Part of a small language model's weights.
Size: 14 layers, 13 heads of 64, MLP 3328 GELU, vocabulary 8192.
Architecture: LayerNorm before each block, learned positions, tied embeddings, normalized queries and keys, attention and MLP in parallel.
Each number is 128 + 32 x the weight over its row's rms, rounded and kept within 0 to 255. Layers, rows and columns count from 0. The size above them is the row's rms in percent of the matrix's.

# layer 3 MLP up, 3328x832, rms 0.0336, rows 1751-1803, columns 0-63
size [144  87  96  79 109 139 115  92  99 113  72 141  89  89 108  94  75  47  97  93  80 131  88  91  88  94 118  77 112  81  89  76  79 128  67  65 108  92 111  70 118 141 126 135 110  60 107 105  81  77  88  64 110]
[[114 139 154 136  91  76 196  53 132 142 115  88  72 151 155 164 116  58 167  87 175 125 181 108 164 167 104 133 117 105 151 112 108 161 111 123 111 148  83 114 110 157 131 132 125 141 112 115 181 133 116 110 139 146 103  94 166 147 167 129 157 146 104 116]
 [129 135 107 127 146 151  55 126  95 111 109 211  67 132 107 127 126 129 123 120 132  88 125 157 128 139  56  98 125 148  93 104 188 109 186 141 133 140  23  69 132 167 131 120 162 140 136  96 112 120 100  45 137 177 118 128 112 123 141 153 172 124 140 109]
 [156 103 152 121  80 156  78 161 161 132 100 109 107 158 131  99  92 112 148 117 169 111 104 184  88 170 117 141 130 116 112 188  66  94 168  88  58  96 130 142 146 137 124  66 104 153 166 179 115 130  76 126  97 124 102 144 174 200 168 161 162 162 127 129]
 [151  90 151 191 118 144  86 113  52  95 122 162 117 141 141 155 130 147 119  92 128 168  96 141 153 142 174 109 152 129 150 110 124 143 150  96 109 134 107 129  90 121  85 114 139  90 145 166 129 114 158 100  83  83 113 146 108 127 173 155 136 110  35  95]
 [ 92 154  94 153 176 150 119  69 137 157 133 163 136 159 121 154 210 161 113  88 152 153 164 145 140 159 107 140 119 157 112 123  91 124 204 108  99 151 123 157  77 105 160 125  82  89 104 136  96 169 127  65 189 169 136 139 146  89  90 121 105 115 114 107]
 [127  81 137 147 120  80 151 127  94 129 134 114 147 138 139 117 142 134 122 142 159  85  79 114 128 150 146 145  93 149 156 156 168 117 115  82 110 117 153 114 131 143  73 121 162 126  66 156 153 132 126  71 112 104 127  66  77  83 131 118  96 126 149 169]
 [104 119 152 106 131 128  86  93 101 110  98 118 117 138  99 137  84  89 108 135  80 128 106 100 159 147  58 124 112 123 153 120 105  79 160  85 124 121 177 109 100 109 111  85 126 159 137 125 176 113 114 165 126 106 103 100  49 162  92  94 142 128 115 147]
 [101 146  69 141 128  95  90 144 166  93  57 145  96 126  88 122 183  83 111 156 124 109 185  95 135 154 185 153  79 104 183 160 102  98 137 206  50 102  94  92 140 158 135 154 150 124  92 214 174 160 138 120 134 122 116 131 115 181 152  96 122 106 108  93]
 [142 143 111 103 111 100 114 136 151 132 137 161 147 126 132 139 100 117 100 138  87 138 124 191 108 133 145  87 107 112 126 155 145 125 153 168 166 143 109 130 176 178 103 114 135  88 139 105 123  83 122 121 182 114 182 157  88 191 141 119  98  89 130  33]
 [137 127 164 138 177 132 176  97 146 140 118 129 116 125 114 129 109 106 127  97 153 105 170 127  97 155 140  98 106 185 154  93 148 158 127 101  59 126 153 102  83 134 149 143 147 113  94 146 178 120 142  83 150 113 107 126 104 218 191  80  65 150 130 107]
 [118 129 202  93 134 149 116 165 153 143 180  84 155 105  84 120 140  73 149  80 191 149 151 124  85 111 125  77  89  95 183 115 132 124 105  82 119 204 121 127 134 127 132  65 145 144 160 138 120 147 166  92 125 107 161 110 142 143 145 112  82 148 142 174]
 [ 50 101  86 123 233 151 144 132 205 127  85 161 124 123 148 127 144  78 110 121 113 194 150 153 158 124 174  60 173 149 119  93 100 124 101 144 126 120 164 109 163 164 112  79  96  94 117 159 127  82  95 143  82 119 149 103 109 181 185 125  82 159 175 110]
 [ 94 135 129 147  77 140 186 118 114 156  69  61 102 133 130 134  66 170 147 145 117  78 117 156 191 131  90 114  98 148 112 148 177 117 144 163 134 110 136  46 189 135 154  85 155 117 121 151  98 156 159  96 103 127 147 192 168 142 120  42 106  89 158 124]
 [124 117 147  86  99 225 157 173 106  82 162 131  75 183  96 100 150  80 168  78 161 106 165 170 134 146 139 110 115 160 154 140 167 133 116 138 149 208 181 119 127 125 123  94 123 192  68 175 117 146 144  91 104 142 151 111 145 119  70  99 153 116 110  90]
 [111 172 155 129 144 130  98 158 150 178 134 156 135 169 142 129 122 139 150 109 154 135  80 155 125  54 163 118  70 158 131 139 113 118 128  51 123 142  98 102 138 109 169 112 163  60 122 101 135 149 116 124 133 187 104 186 121 109  79 125 108  92 112 136]
 [137 161 135 128 113 131  88 185 125 169 150 131 106  76 159 125  98 149 128 191 135  73  79  98 113 124 133 175  97 120 143 133 126  79 129 160 124 140 143  85 133 112  90 150 125 131 109 131 136 100 173 135 211 157 135 104 131 141 144 172 132  65 204 139]
 [147 126  98 105 127 114 167 194 130 178  95 146 179 157 147 109 100 151 135 159 149 126  91 122 172 113 149 101 128 169 204 168 136  90 113  91 173  85 119  86 161 171 132 102 140  67 115 117 143 117  65 127 132 169  99  98 156 125 127 167  99 112  97 124]
 [132  86 133  76  72 140 127 128 167 135  95  97 122 177 210 109  79 163 133 109  49  90 156 152 132 140 129  99 121 176  71  95 128  99 131 173 159  79  67 169 137 121  91 164 132  85 127 142 124 104  95  91  46  91 118  55 121  69 179  95 112 127 105 121]
 [167 174 159 107 110 170 132 100 124  80  67 134  90 132 128  89  42 146 152  64 177 180  83 109 174 122 117 124 114 105 189 100 114 176 104 108 155 156 100 159 162  83 111  77  95 102 155 141 163 218 146 119 152 102 122 131 136 122 122 122  53  79 124 127]
 [124 139 100 118 154 126 163 189 151 138 150 137 109 191 145 132 141 126 133  78 131 110 127 180 143 148 151 204 109 142 174 140 152 136 134 124 152 134 140 100 138 108 156 130 114 136 137 114 156  63 108 170 168  63 101 145 149 116  86  97 138 157 105 118]
 [110 175 123 118 170 161 111 132  85  95  89 116 189 110 100 201 146 193 119 137 193 134 130 109 203 129 156 210 168  92 102 154  94  93 116 129 154 146  80 123 139 141 106 101 150 144 159 128 124 111 157 100  98  95 147  62  86 100 168 130 153 134 106 116]
 [143 113 176  74 123 142 128  87 110 145 121  83 114 149 155  95  80 115  72 109  99 108 138 124 139  83 101 141 203 130 130 137  84 153 101 180 116 134 136  96 114 131  79 120  74 159 150 146 128 104 158 147  95  49  66 129 126 152 160 119 134 158 160 188]
 [149  95 157  76 151 196 153  86 122 143 147 134 157 156 151 111 135 188 150  76 147 148 173 117 151 141 154  97 127 119 110 135  73 143 157 115 126 144  99 112 113 121 112 125  85 108 138 156 154 107 109  81 150 122  96 125  77 197 179 148 171 144  88 176]
 [247 159 101 173 103 119 128 100 164 164 133  78 142 140 121 190 162  91 101  94  96 100 118  57 154 108 122 122 135  40 120 123  67  99 153 190 127 106 138  98 148  98 109 157 156 151  87 122 122 170 172 195  89 110 118 111 113 122 122 101 118 102 142  96]
 [163 126  91 125  97 123 141 110 181 136 118  57  94 168 116  73 123  70 118  96 133 191 134 124 167 164  90 122 115 164 158 122  92 143 143  80 174  76 125 212 195 126 132 130 164  49 140 191 154 204 170 181 135 145 101 143 122  95  43 128  86 143 130 124]
 [166  90 207  86  68 149 121  92  88 134 149 173  76 115  82 174 118 150  99 124 144 131 201 143 195  49 140 146 154 121 145  85 157 172 158 151 145 174 113 105 156 123 105 108 130 135  81 247 129 180 131 125 149 246 137 172 123 119 115 127 144 114 132 131]
 [104 141 125 133 122 130  86  96 119 128 104 144 126 139 179 137 108  88 178 139 160  85  97  68 107 168 142 107 176 119 116 105 100 123 140  69 146 113 137 100  87  85 100 126 133 106 106 169  98 142  65 138 124 184 118 120 111  54 104 125 109 147 146 137]
 [116  81 164  94 116 139 222 184 105 127 119 160  73 118 140  58 123 142 134 116  73 190 110  71 126 193 127 150 147  85 112 150 111 216 149 140 162  93 164 115  88  93 151  45 114 136 120 171  98 135 124 157 137 126 168 132 114 102 122 113 139  81  90  97]
 [116 102 163 124  88 174 132 105 163 104  93 106  52  89 120 133  73  75 147 155 113 175 130 129 108 189 102 118 166 152 140 138  76 108 157 124 155 139  81 115 176 125  96 163 115  97 202 115 112 145 137 184 198 138 154 142 144 134 115 133 169 132 110 192]
 [124 106 121 125 122 144 127 110  93  72 148 153 124 135 100  86 118 116 141 117 149 101 120  99 136 135  44 151 203 203  87 142 114 104 159 148 171  81 175 173 190 205 138  56 139 109  72 112 122 112 130 113 126  93 168 168 152 103 120  97  90 151 112  86]
 [145 133 120 178 175 123 134 115 113 107 146 153 132 156 132 167 136 141 101  76 180 141 139 119 198 124  89 108 138 156 143  98 143 186 177 132  80 125  64 147 189 154  81 129 147 217 171  69 117 201 217 135 100  90 130  90 120 134 171 111  87 131 133 149]
 [ 69  95  71 136 112  74  83 130 138  43 152  98  72  82  98 131 113 119 155 125 148 128  84  97 110  42 114 178 160 102 121  83 103 166 105  92 127 158 128 159 111  80 239 139 126  98 100 147  59 151  88 106 136 115 109 105  97  86 120 171 142 129 187 142]
 [ 78 126 134  99 143 174 117 144 148  94 164 180 117 147 215 127 150 108 120 133 115 132  62 163 108  69 107  94 106 146 144 108  84 145 150 106 151 129 137 141 105 154 162  81 124 151 118  92 131 151 139 152 112 195 117 136  68 144 169  76 132 162  99 141]
 [124 124 116 144 200 138 107 115 111 167 181 147 121 109  97 130 141  73 185 132  76 133 141  58 120 158 113 102 121 141 176 184 140  94  77 142 130 103 107  49 177 135 170 127 124  85 145 104 105  57 103 156 103 125 155 149 113 129  98 189 120  80  92 146]
 [144 121 149 100 143 127 133 124 138 167 212 120 134  94 143  96 112 121 159 146 176 129 165 139  91 132 144 164  62 115 139 143 103  99  46 140 107 155 119 140 189 141 101 151  92  99 152 148  89 119  92  60 147 158 172 168 114  84 138 106 143 127  61 124]
 [ 98 137  95 136 120 109 127 101 146 104 116 106  70  74 142 142 115  99 134 133 132 155 164  50 124 107 168 102 113 127 106  89 140 102 139 117 106 114  82 157 132  86 117 121 146  83 153 198  55 114 143 139 117 157 164 111 126 106  99  78 144 118 130  68]
 [158 109 143 118 131 103 136 154 115 156 110 105 129  92 134 146  59 147  90 118  62 157 181 128 198 110 117 147 132 181 161 135 113 147 166 146 135 145 113 206 137  95 172 170 139 112 136 119 149 114  84 113 106 118 128 155 150 173 139  93 144  82 118 149]
 [154 128 101  90 111 137 128 119 101 127 108  76 142 113  86 149  93 168 169 168 138 176  73 174 149 125  76 109 149 104 201 144  86 167 114 147  75 113 147 170  57 102  52 187 102  80 142 145 105 122 108 115 122 148 159  97 149 123  97 143 151  90 137 103]
 [122 172  85 196 141 117  81  55 130  94 130 115 130  95 166 106 218  74 108 147  59  65 104 121 201  92 116 128 102 170 161 126  79 177 136 117 131 175 110 131 100  76 145 131 161 154 137 179 146  87 121 122 129 109 124 135 105 140 158 123 173 123 157 152]
 [113 173  82 102 130 184 149 172 128  98 171 109 127 156 117  98 113 125 156  89 118 137 161 111 109 140 110  90 113  94  98 108 188 145  92 114 185 138 136  92 105 147 119  88 158 194  80 102 146 123 113 196 141 168  72 110  98  88 110 158 167  67 135 109]
 [ 94 134  88 103 122 108 158  63 134 103 133 124  84 105 183 117 164  81 109 148 163 130 126 142  86 132 130 188 152  96 161 140  95 141 164 173 146 134 147 133 171 120  98 122  75 211 130 110 154 177 155 128 160 121 123 163  82 163 129 179  65 125  75 108]
 [ 74 133 100  96 123 137 120 111 132 149 129 130 126 149  99  97 142 189 143  85 103 121 123 128  87 157 147 115 150 156  97 137 154 170 149 113 179  82  79 137 154 119 149  58  95 152 222 120 126 148 119 175 105 117 129 188 162 151 158 135  76 106 125 102]
 [128 142 129 151 168 128 168 154 131 160 171 156  94 142 176 107 140  65 161 146 135 188 153 134 110 144 106 123  65  91 125 123 102 171 124 153  98  77  93 152 141 136 147 110 163  91 127 121 146 157  71 129 116 160  58 134 173 133 121 166 165 111 103 148]
 [133 121 124 120 147 121 162 130 129 100  73 151 112 180 148 164 189 100 100  70 102 139  97 141 234  85  73 151 160  87 124 149 133 158 184 168 100 100 125 153 115 160  88  81  74 128 156  93 179  79  73 111 167 134  67 164 122  88  93  72 151 156  72 123]
 [108 136 135 118 167 172 183 120 133 148 112 109  99 112 159 125 128 119  80  97 111 165 111  81 157 147 143 116 110 108 106  83  94 183 106 171 118 145 100 120 153 153 112  63 128 133  81 208  78 139  93 110 155 131 127 171  91  81  95 159 106 197 143 123]
 [174 129  75 103 148 122 109 141  98 180 130 110  98 122 157 120  69 147 129 141 152 133 136 118 125 118  41 104 118 119  99 103 107 135 137  76 143 149 150 115 123 111 146 129 108 122 128 138 148 105 136  91  77 136 146  92 122 101 127 122 164 105 110 118]
 [152 132 145 110 164 127  92 173 145 145 116 121 108 168 107 140 147 106  99  96 125 163 179  84 149 135 132 126 125 147 140 164 136 139  77 118 153 109 119 168 172 128 113 111 149 134  94 161 207 119 105 134 160 116 135  67 146  76 143 127 109 169 128 114]
 [162 112 153 137 174 146 118 129 115 153 112 155 121 107  33 167 182 143  92 157 147 104 114 119 128 135 186 129 124 109 118 157 108 126 143 184 167  86  67 146 106  83  83 130 133 141 124 153 137  94 149 133 165 141  94 143  84  95 116 158 124 116 122  99]
 [145  99  95 170 100  75 115 113 103 139 120  67 136 148 182 111 118  95 140 158 165 126 147  64  63 168  75  71 104 126 141 114 157 141 127 107 174 120 128 121  88  98 172 149 164 126  71 149 137  68 183 136 167 103 141 115 108 115 167 119  92 171 112 131]
 [132 162 113 165 126  59 121 145 147  87 137 124 154 141 136 138  84 137 209  93  72 103 168 121  95 102 112 127 147 101 156 153  78 103  77 178 182 210 100 113 105 144 133 165 180 166 115  88 119 177  62 100 131 138 137 119  36 126 112 137 111 115 144 122]
 [172  94 108 140 133 149 121 159  85 110  77 118 151 172 189 175 107 171 167 122 142 133 122 139 112 108 152  73 196 121  85  87  85 123 167 138 126 171 138  78 118 119 101 158  77 138 167 150 108 139 155 171 163 135  90 177 118  84 124 150 153 112 173 136]
 [143  77  91 115 138 142 135 121 155 128 219  97 100 158 110 154 153 117  82 118 118 118 121 143 145 205  93 148 108 110 106 139 100 100  84 145 158 140 177 165 104 112  66  80 100 143 168  78 124 124  82 171 173  83 117  54 161  96 118 151 124 164 135 122]
 [116 136 162 140 162 116 181 112 112 155  87  67  63 186 102  98 100 126 139  91 112 133  92  95 137 124 174 108  84 176  93 108 167  80 186  80 150 106  93 167 125 115 151  90 101 150  95 139 114 169 123  84  92  62  78 154 207 121  84  99 161 143 130 152]]
# layer 3 MLP down (transposed), 3328x832, rms 0.0336, rows 1751-1802, columns 0-63
size [140  95  97  71 126 146 123  80 101 113  58 147  98  94 112 102  77  53 103  92  85 128  91  85  92  95 117  80 115  81  56  82  83 121  73  48 115  94 128  74 140 140 125 109 115  65 108 116  88  80  90  47]
[[179 121 150 124 146 145 128 109 169 131 172  98 117 106 155 168 143  88 180 151 106 151 178 155 177 175 137  86  95 109  88 103 105 131 105 121 146 116 173 139 143 117 174 206 110 107  89  96 192 148 112 111 170 112 134 112  86  91 110 147 148 172  46 115]
 [146  81 121  84 128 108  75  90 182 148  92 166 121 113 143 153  75 100 105 111  99 115 178 108 150 103  66  93 109 172 116 116 146 110 183 149  99 140 111 153 115  99  88 110 137 132 141 132 154 191 124 134 108  85 168 135 126 125 183 141 197 134  64  99]
 [208 179 153 148 118 112 153 105 110  99 135 117 106  99 142 114  58 128 156 161 175 171 131 136  75 122 102 122 120 184 139 210 126 109 159 121 154 146 170  64  99 126 127 111  76 155 117  98 114  94 112  76  78 113 112 140 189 137 130 157 119 187 132 169]
 [141 132 128 175 161 120 157 124  62  96 110 135 124 149 140 116 158 157  93 131 115 158 160 142 105 153 144 133 122 149 121 109 142 122 154 111 154 107  88 155  91 142 116 111 178 116 140 153 165 114 169 118  74  82  94 107  93 146 182 123 146 128  78  75]
 [ 83 148  99 140  99 119  99 139 173 111 106  95 155 139  98  79 164 129 184 123 166 158 180 210 122 148 164  64 125 134 198  89  83 112 156 110  92 175 105 150  89 175 182 168  94 100 129 113 104 178 134 141 179 150 140  79 140 138 132 167 167 132 159 177]
 [ 76 125 148 162 122 113 172  95 123 112 178 112 102 165 149 198 101 163 104 187 156 127 126 167 124 142 101 125 135  70 170 124 125 100  98  61 108 197 183 153 112  89  98 143 179 149 110 141 155  82 125  89 166 144 122 144  69 166 176  74 113 132 108 219]
 [113  92 168 121  99 101 174 136 102 118 135 133 161  74 118 133  88 125  86 145 186 136  77 131 125 186 182 101 177 121 116  88  99 103 148 140 137 109 119 105 111  85  81 167 135 181 145  56 120 147 169 107 125  73 103  94 113 127 189  83 165 139 107 134]
 [131 103 119 147 108 105  98  90 137 107  74 173 121 135  75 131 167 125 122 113  90 122 149 120 135 151 118  85  99 118 177 138 109 118 123 229  47  87 117 118 144 119 161  78 173  73 145 155 203 152 134 126 176 127 141 133 118 223 141 128 131  62 145 132]
 [128 156 161 101 175 100 172 150  98 100 144 125 177 148 126 171  69  98 115  95  81 103 120 196  64 125 163 142  79 145 117 118 135 127  95 151 156 134 168 120  84 169  93 141 133 158 176 142 193 116  86 144 115 150 204 134 137 135 106 119 109 161 117 115]
 [123 155 140 129 162 127 152 115 150 149 144 148  84 124 117 104  87 111 134 142 181 133 131 121  75 133 144 116 113 121 142 107 126 154 120 113  85 110 139 149 130 163 161 198 112 157 145 156 111 123 129 104  78 110 158 123 151 180 163 146  56 147 161 201]
 [124  89 157  84 149 146 122 109 173 176 122  92  99 143 128  94 119  68 165  90 160 121 129  89 102 115 128  87 139  85 158 157 146 100  94  88  98 194 112 141 142 119 107  95 130 152 174 136 134 171 147 111 131 121 154 145  92 108 159 129  81 196 177 143]
 [ 43 109  77 167 205 121  99 134 216 111 104 158 125 152 114 128 158  79 120 132 114 162 140 107 171  95 131  87 181 105 104  82 118 111  93 140  90 106 112 111 176 168 132 117 115 112 129 126 107  92  91 123  75 101 123 170 139 184 210 111  70 132 158  92]
 [155 118 132 178 156 100 150 147 165 165 165  84  87 128 119 132 172 130  95 135 124 153 109 159 151 125 158 138 108 161 129 136  93  96 177  85  89  97 125 115 126  64 149 180 112 119 156  84 127 182 114 151 150 110 160 165 106 130 130  96 139 133 192 127]
 [115 102 151 135 113 158 154 138 149  43  89 190 130 120 147 165 167 139 114  94 155  99  96 112 100 155 146 207  62 157 100 169 115 144 134 146 115 126 141 174 118 141 173 111  91  91 143 132 114 140  96 135 144 203 162 139 141 154 107 141 169  95 122 153]
 [159 202 175 114 133 113 129  77 104 134 153  62 100 114 162 125 121 148 130  99 135  84 102 128  87  71 102 165 136 169 156 106 111 147 168 125  93 148 165 123 136  74 147  76 133 100 157 146 134 150 185 115  97 118 122 143 105 135 118 134 146 139 126 102]
 [119 150  98 132 102 154 107 151 120 113 178 125  93 121 167 139  91  95 133  90 103  80 125  96 162  91 155 159 173 127 132 137 113 107 157 157 156 140 162 141 110 151  85 137 176 182 107 166  88 118 169 135 127 184  83 137 153 141 135 179 123  82 142 121]
 [119 124 127  38 182 126 122 147 125 105  72 143 108 119 132 117 156 124 131 123  73 132 119 116 150 158 177 184 131 130 126 166  83 141 131 107 157  86 116 161 188 111 116 142 139  91 156 107 127 140  96 170 173 161  95 135  97 102 103 143 122 165 160 137]
 [126 111  81  95 107 181 124  88 129 145 105 126 236 116  80 101  81 150 144 119 123 141 213 129 151 119  96 114 157 158  98 122 115 113  87  92 217 170 154 142 155 134 151 121 162 126 136 135 126 108 157 166 136 119 146 171 110 148 151 138 124  95 127 116]
 [169 114  77 100 115 158  78  86 110  79 115 163  64 131 160 100  84 130 105 102 135 140 174 148 128  76 116 127  87 173 101 142 102 110 110 141 115 107 121  54  99  96  85 131 111 138  75 147 165 173 111 140 103 186 158 118 154 169 117  82 130  97 126 138]
 [106 159 141 178 153 142  68  71 144 139 114 104 122 117 166 135 116 104 176 119  92 148 103 104 152 162 102 189  76 170  78 129  88 162 172 155 136 104 193 159 142 142 156 140 123 161 138 152 159 112  92 110 152 125  77 141 138 106  98 101 111 142 137 142]
 [144 104 110 108 137 141 109 136 111  85 122  95 178 195 148  76 144 153 130  78 103 112 115 134 130 127 170 162 153 137 147 104 159 117  89 139 116 181  92 129 132  99 157 189 162 121 211 120 116 118 160  83  89  99 151 136 146 102 126 137 149 106 160 100]
 [153 116 109 131 148 152 115  96  92 169  61 151 118 111 112 115 158 140 110 145 142  85  83  99 116 111 136 130 137 127 151 164  91 113 159 113  97 164 117 132  95 145  65 122  93 138 112 121  98  80 159  97 122 106 107 146 111 177 138 159 157 119 130 160]
 [134 166 166 134  94 172  75 122  62 119 112 112 190 117 140 121 112 192  92 117 133 113 219 117 139 123 110  98 105 123 109 183 109 165 144 106  98 116 111  91 140 129 121  84 115 133 123 137 119 136 139  91 136 137 147 109 122 145 140 199 218  94 200 199]
 [155 136 107 145 140 121 177 119 165 194 117  75 124 118 135 125 158 115 117 166  63  94 108 140 148  72 121 107 140 105 133 124  87  93 130 141 139  82 159 152 113 152 122 138 194 141 127 119 118 229 149 209 105 128 125 111 141 107 142 112  70 104 142 120]
 [132  70  92 149 114 134  87 133 147 116 166 105 147 158 117 126  56 106 128 152 146 148 156  99 144 197 143  75 152 108 114 116  77 181 188 186  93  77  81 191  88  99 147  96 150 129 161 126 137  90 103 122  55 125 161 169 145 146 115 127 142 193 136  98]
 [138 169 177  39 177  72 102 156 170 120 161 121  95 139 122 150  99 141 142 152  88 139 174 145 145 118 191 149 172 150  87 136 127 161 189 129  65 186 129 102  93 124  98 137 124 153 117 174 143 136 175 161 164 161 159 184 165 126 165 129  93 120  91  89]
 [112 155 143  49 168 131  43 114 163 136 139  85  91 148 243 185 102 118 191 131 147 120 102 141  72 133 123 115 158 146 118  64 119 154 173 140 126 116 148 132 101 160 118 107 140 137 121  83 119 141 166 147 184 115 160 107 144 124 112 199  99 124 169 172]
 [219 120 149 120  99 120 164 149 113 174  97  94 112 168 150  79 155 154 112 151 171 126  87  70 147 159 140 134 132  86 152 150 114 101 130 117 164 165 117 150  99 157 125  77 133 150 108 150 119 168 138 161 138 138 150  95 126 116  90 135 129 158 114 187]
 [115 148 175 137 149 135 143 112 161 107 109 117 128  85 176 134 121 113 125 177  69 165 131 123 113  93 124 163 162 101 133 104 136 108 159  89  89 116 124  98 146 185  74 101 146 126 159 158 112 141 118 157 131 201 132  79 194 142  59 111 200  73  95 125]
 [141  83 129 151 120  54 111 137 114 145 118 107 104 152 156 133 165  51 162  74 159 159 179 130 103 181 102  97 156 149  78 127 118 117 155 184 169 127 130 128 108 146 126  40 104  98 153 125 155  99 136  98 113  82 130  85 131  67 121 104 179 114  92 110]
 [112 134 112 172 139 124 155 126 157 132 125 154 134 160 148 153 138 134 110  81 178 151 120 125 154 137  85  87 113 141 145 119 136 186 184 138  59 133  96 132 188 157  64 130 125 219 178  94 133 212 199 143  99  92 140  82 114 123 163 119  54 135 126 154]
 [148 154 154 150  82  74 154 140 113  75 129 130 192 136 128 116 122  96 139 142 172 103 133 149 155 111 102 106 129 102  68  71 101 147  89 127 162 124 123 105 129 164 133 122 114 108 106  99 130 133 111 165  52 131 131 104  99 108 110 162 135 177 105 189]
 [ 87 114 111  56 142 133 110 152 148 138  49 156 161 142 122 173 222 108 155 165  98 139 145 180  91 141  72 153  68 105 152 120  93 130 155 114 146 109 114 198 152 122 128 105 131  97 117 142  95 149 112 118 118 151  82 163 109 143 158 100 154 158 130 147]
 [ 88 132 162 118 190 116 103  78 105 127 126 164  67 129 116 139 128  79 187 128 145 155 124 119  91 131  81 146 153 191 195 130 123 167  95 111  64  95  97 120 134 150 193  84 134 116 153 105 120 122  69 176 143 126 137 114 142 150 119 138 168 143 130 150]
 [121  91  83 147 116 128 173  90 143 143 134 103 130 126 157  93 130 145 122 139 110 113  34 143 170  99 107 132 105 139 171 171 134  81 168 154  82  88 177 158 128  94  78 171  88 137  95 140  84 149  97  83 130 104  40 169  91 122 108 125 186 157  71 107]
 [131 126 104 132  85 125 120 105 165 120 138 148  96  91 132 133  92  70 121 147 130 129 164  54 113 156 160  88 115 134 110  90 158  96 118  93  85 136 127 141 119  84 102 124 177  81 166 169  78  89 153 151 113 169 153 122 116 123  80 100 129 154 116  69]
 [131 111 142 120 154  74 161 105 162 160 127 101  93 128  98 144 145 167  86 137 100 106 174  93 158 139 152 114 138 166 166 165  86 140 144 125 146 158 129 152  90  94 175 115 208 112 167 105 165  99 100 158  63 158 140 144 133 137 112 125 115  70  98 166]
 [118 107 132 158 133 108 124 154 122  92  88 218  99 148 133 108 107 100 190 100 125 122 118 106 152 150 109 123  99 107 196  97 116 151 105 100 176 106 159 148 122 121 156 211 125 133 127 129  69 166 163  82 136  94 110 114 131  94 109 148 100 156 131 122]
 [127 145  94 219 131  80 120  78 157 134  78 121 134 131 145  72 153 112 178 107 150 117 133 153 200  78 169 118 118 175 159 125  91 142 123 118 155 156 110 115 115  84 135 158 118 137 154 146 124 127 128  90 123  84 106 108 123 166 131 114 213 132 101 109]
 [ 57 108 149 145 121  45  94  95 121  88 202 120 158 117  94 152 120 105 150  78  83 112 120 142 123 132 128 162 172 159 159 169 123  99  69 155 158 174 149  86  77 116  98  98 123 179 157 140  78 128 159 109 132 130 131 133 125 158 140 153 155 153 129 144]
 [113 129 106 157 118 151 166  85 167  57  93 150 128 123 189 105 156 151 155  99 180 116 127 155 161  78 124 166 163  94 151 121 123 112 143 103  84 165  98 142  70 132 168 103 121 175 130 163 136 138 147 164  79 155  81 150 101 115 167 208  27 133 112 105]
 [106  99 127 138  76 179 103  83 136  88 144 150 157 154 131 137 144 135 102 128 162 146  93 166  79 146 204 119  79  95 103  78  64 183 122  55 156 138 158 141 137 129 170 118 164 156 160 147 110  94 118 164 176 150 122 157 159 127 138 125 118 140  83 168]
 [109  57 137 115 116 129 145 112  90 143 124 126 149 137 190 156 146  65 165 169 141 129 132 149 185  88 116 171 146  95 100 117  80 142 157 181 116  86 113 110 102  99 186 131 177 107 154 119 203 110  96  79 212 141  44 101 132 176 152 139 156  62 112 108]
 [137  90 117 108 123 133 149 145 125 136 145 162 151 143 153 158 239  97 125  75 106 156 149 115 224  76  89 185 161  93 116 161  99 188 177 227  96  93 100 171 144 122  76  73  48 180 184 109 168  94  80 139 147 125 133 154 123  64  84  92 192 171  95 118]
 [160 150 182  77 165 129 136 113 123 155 103  93 105 132 129 139 126 101 115  87 140 126 139  52 171 139 121 138 139 119 214 133 189 131 126 138 180 160   0  95 181 181 157 117 109 167  93 191  88 128 131  98 186 148 116 119  39 115  89 120  95 141 161 156]
 [128  81 147 195  96 139 128 135 107 140 117 108 124 128 119 172 136  97 121 124 160 105 125  88 176 113 142 120 114 104 154 154 122 138 168 128 137  92 101 180 116 197 106 156 136 126 136 188 161 130 142 175  77 120 121 166 137  99  93 104 143  84 107  91]
 [123 111  86 141 112 200 143 134 114 128 120 121 128  91  61 137 111 111 128  57 125 163 143  89 160 127 102 131 138 144 135 193 112 181 138  88 104  97 118 107 165  93 167  92 141 170 135 120 113  69 113 179 138 116 130 137 192 125 115 111 138 118 139 148]
 [166 123 140 165 149 151 150 140 144 140 131 139 134  77  68 157 160 129 169  91 170  95 123 168 143 145 130 113 134 129 107 105  63 115 106 108 156 117  85 132 121 193 151 191 137 102 154 158 100 109 169 144 121 183 154 143 118 135 181 124 140 148 155 143]
 [113 166  75 146 105 120  21 123 168  97  99 120 152 152 112 135 106  95 121 120 120 169  74 121 138 128 127  88 119 122 112 109 135 108 145 178 153  89 125 120  79 126 117 103 112 160 144  83 111 112 170 101 138 107 127 144  78 142 143  96 134  88 117 120]
 [ 85 142 128 150 105 118  88 147 127 147 161 127 153 115  99 159 133 159  66 103 110 139 138  93 149 131 134 178 147  99  65 179 104 124  61 100  96 168 170 148 111 138  78 108 104 139 146 138 131 140 110 115 118  34 109 156 165 172 116  91  56 131 138 140]
 [143  84 118 155 140 133 138 102 124 124 131 156 169 112 123 129  99 141 114 137 128 115 126 104  92  88 173 180 122 135 146 161  88 138 157  54 158 179 144  63 131 187 207 205 107 126  85 122 107 117 104 169 132 142 104 164 104 137  99 115  48 121 143 124]
 [135  96 104  80 126 152 151 107 147 153 184  93  80 190 130 144 104 113  89 115 115  75 104 150 162 187  89 123 101 139 101 131 127  95  90 150 171 118 178 132 126 101  68  61 109 160 186 104 127  95  52 149 203  99 101  77 163  82 147 139 132 167 154 118]]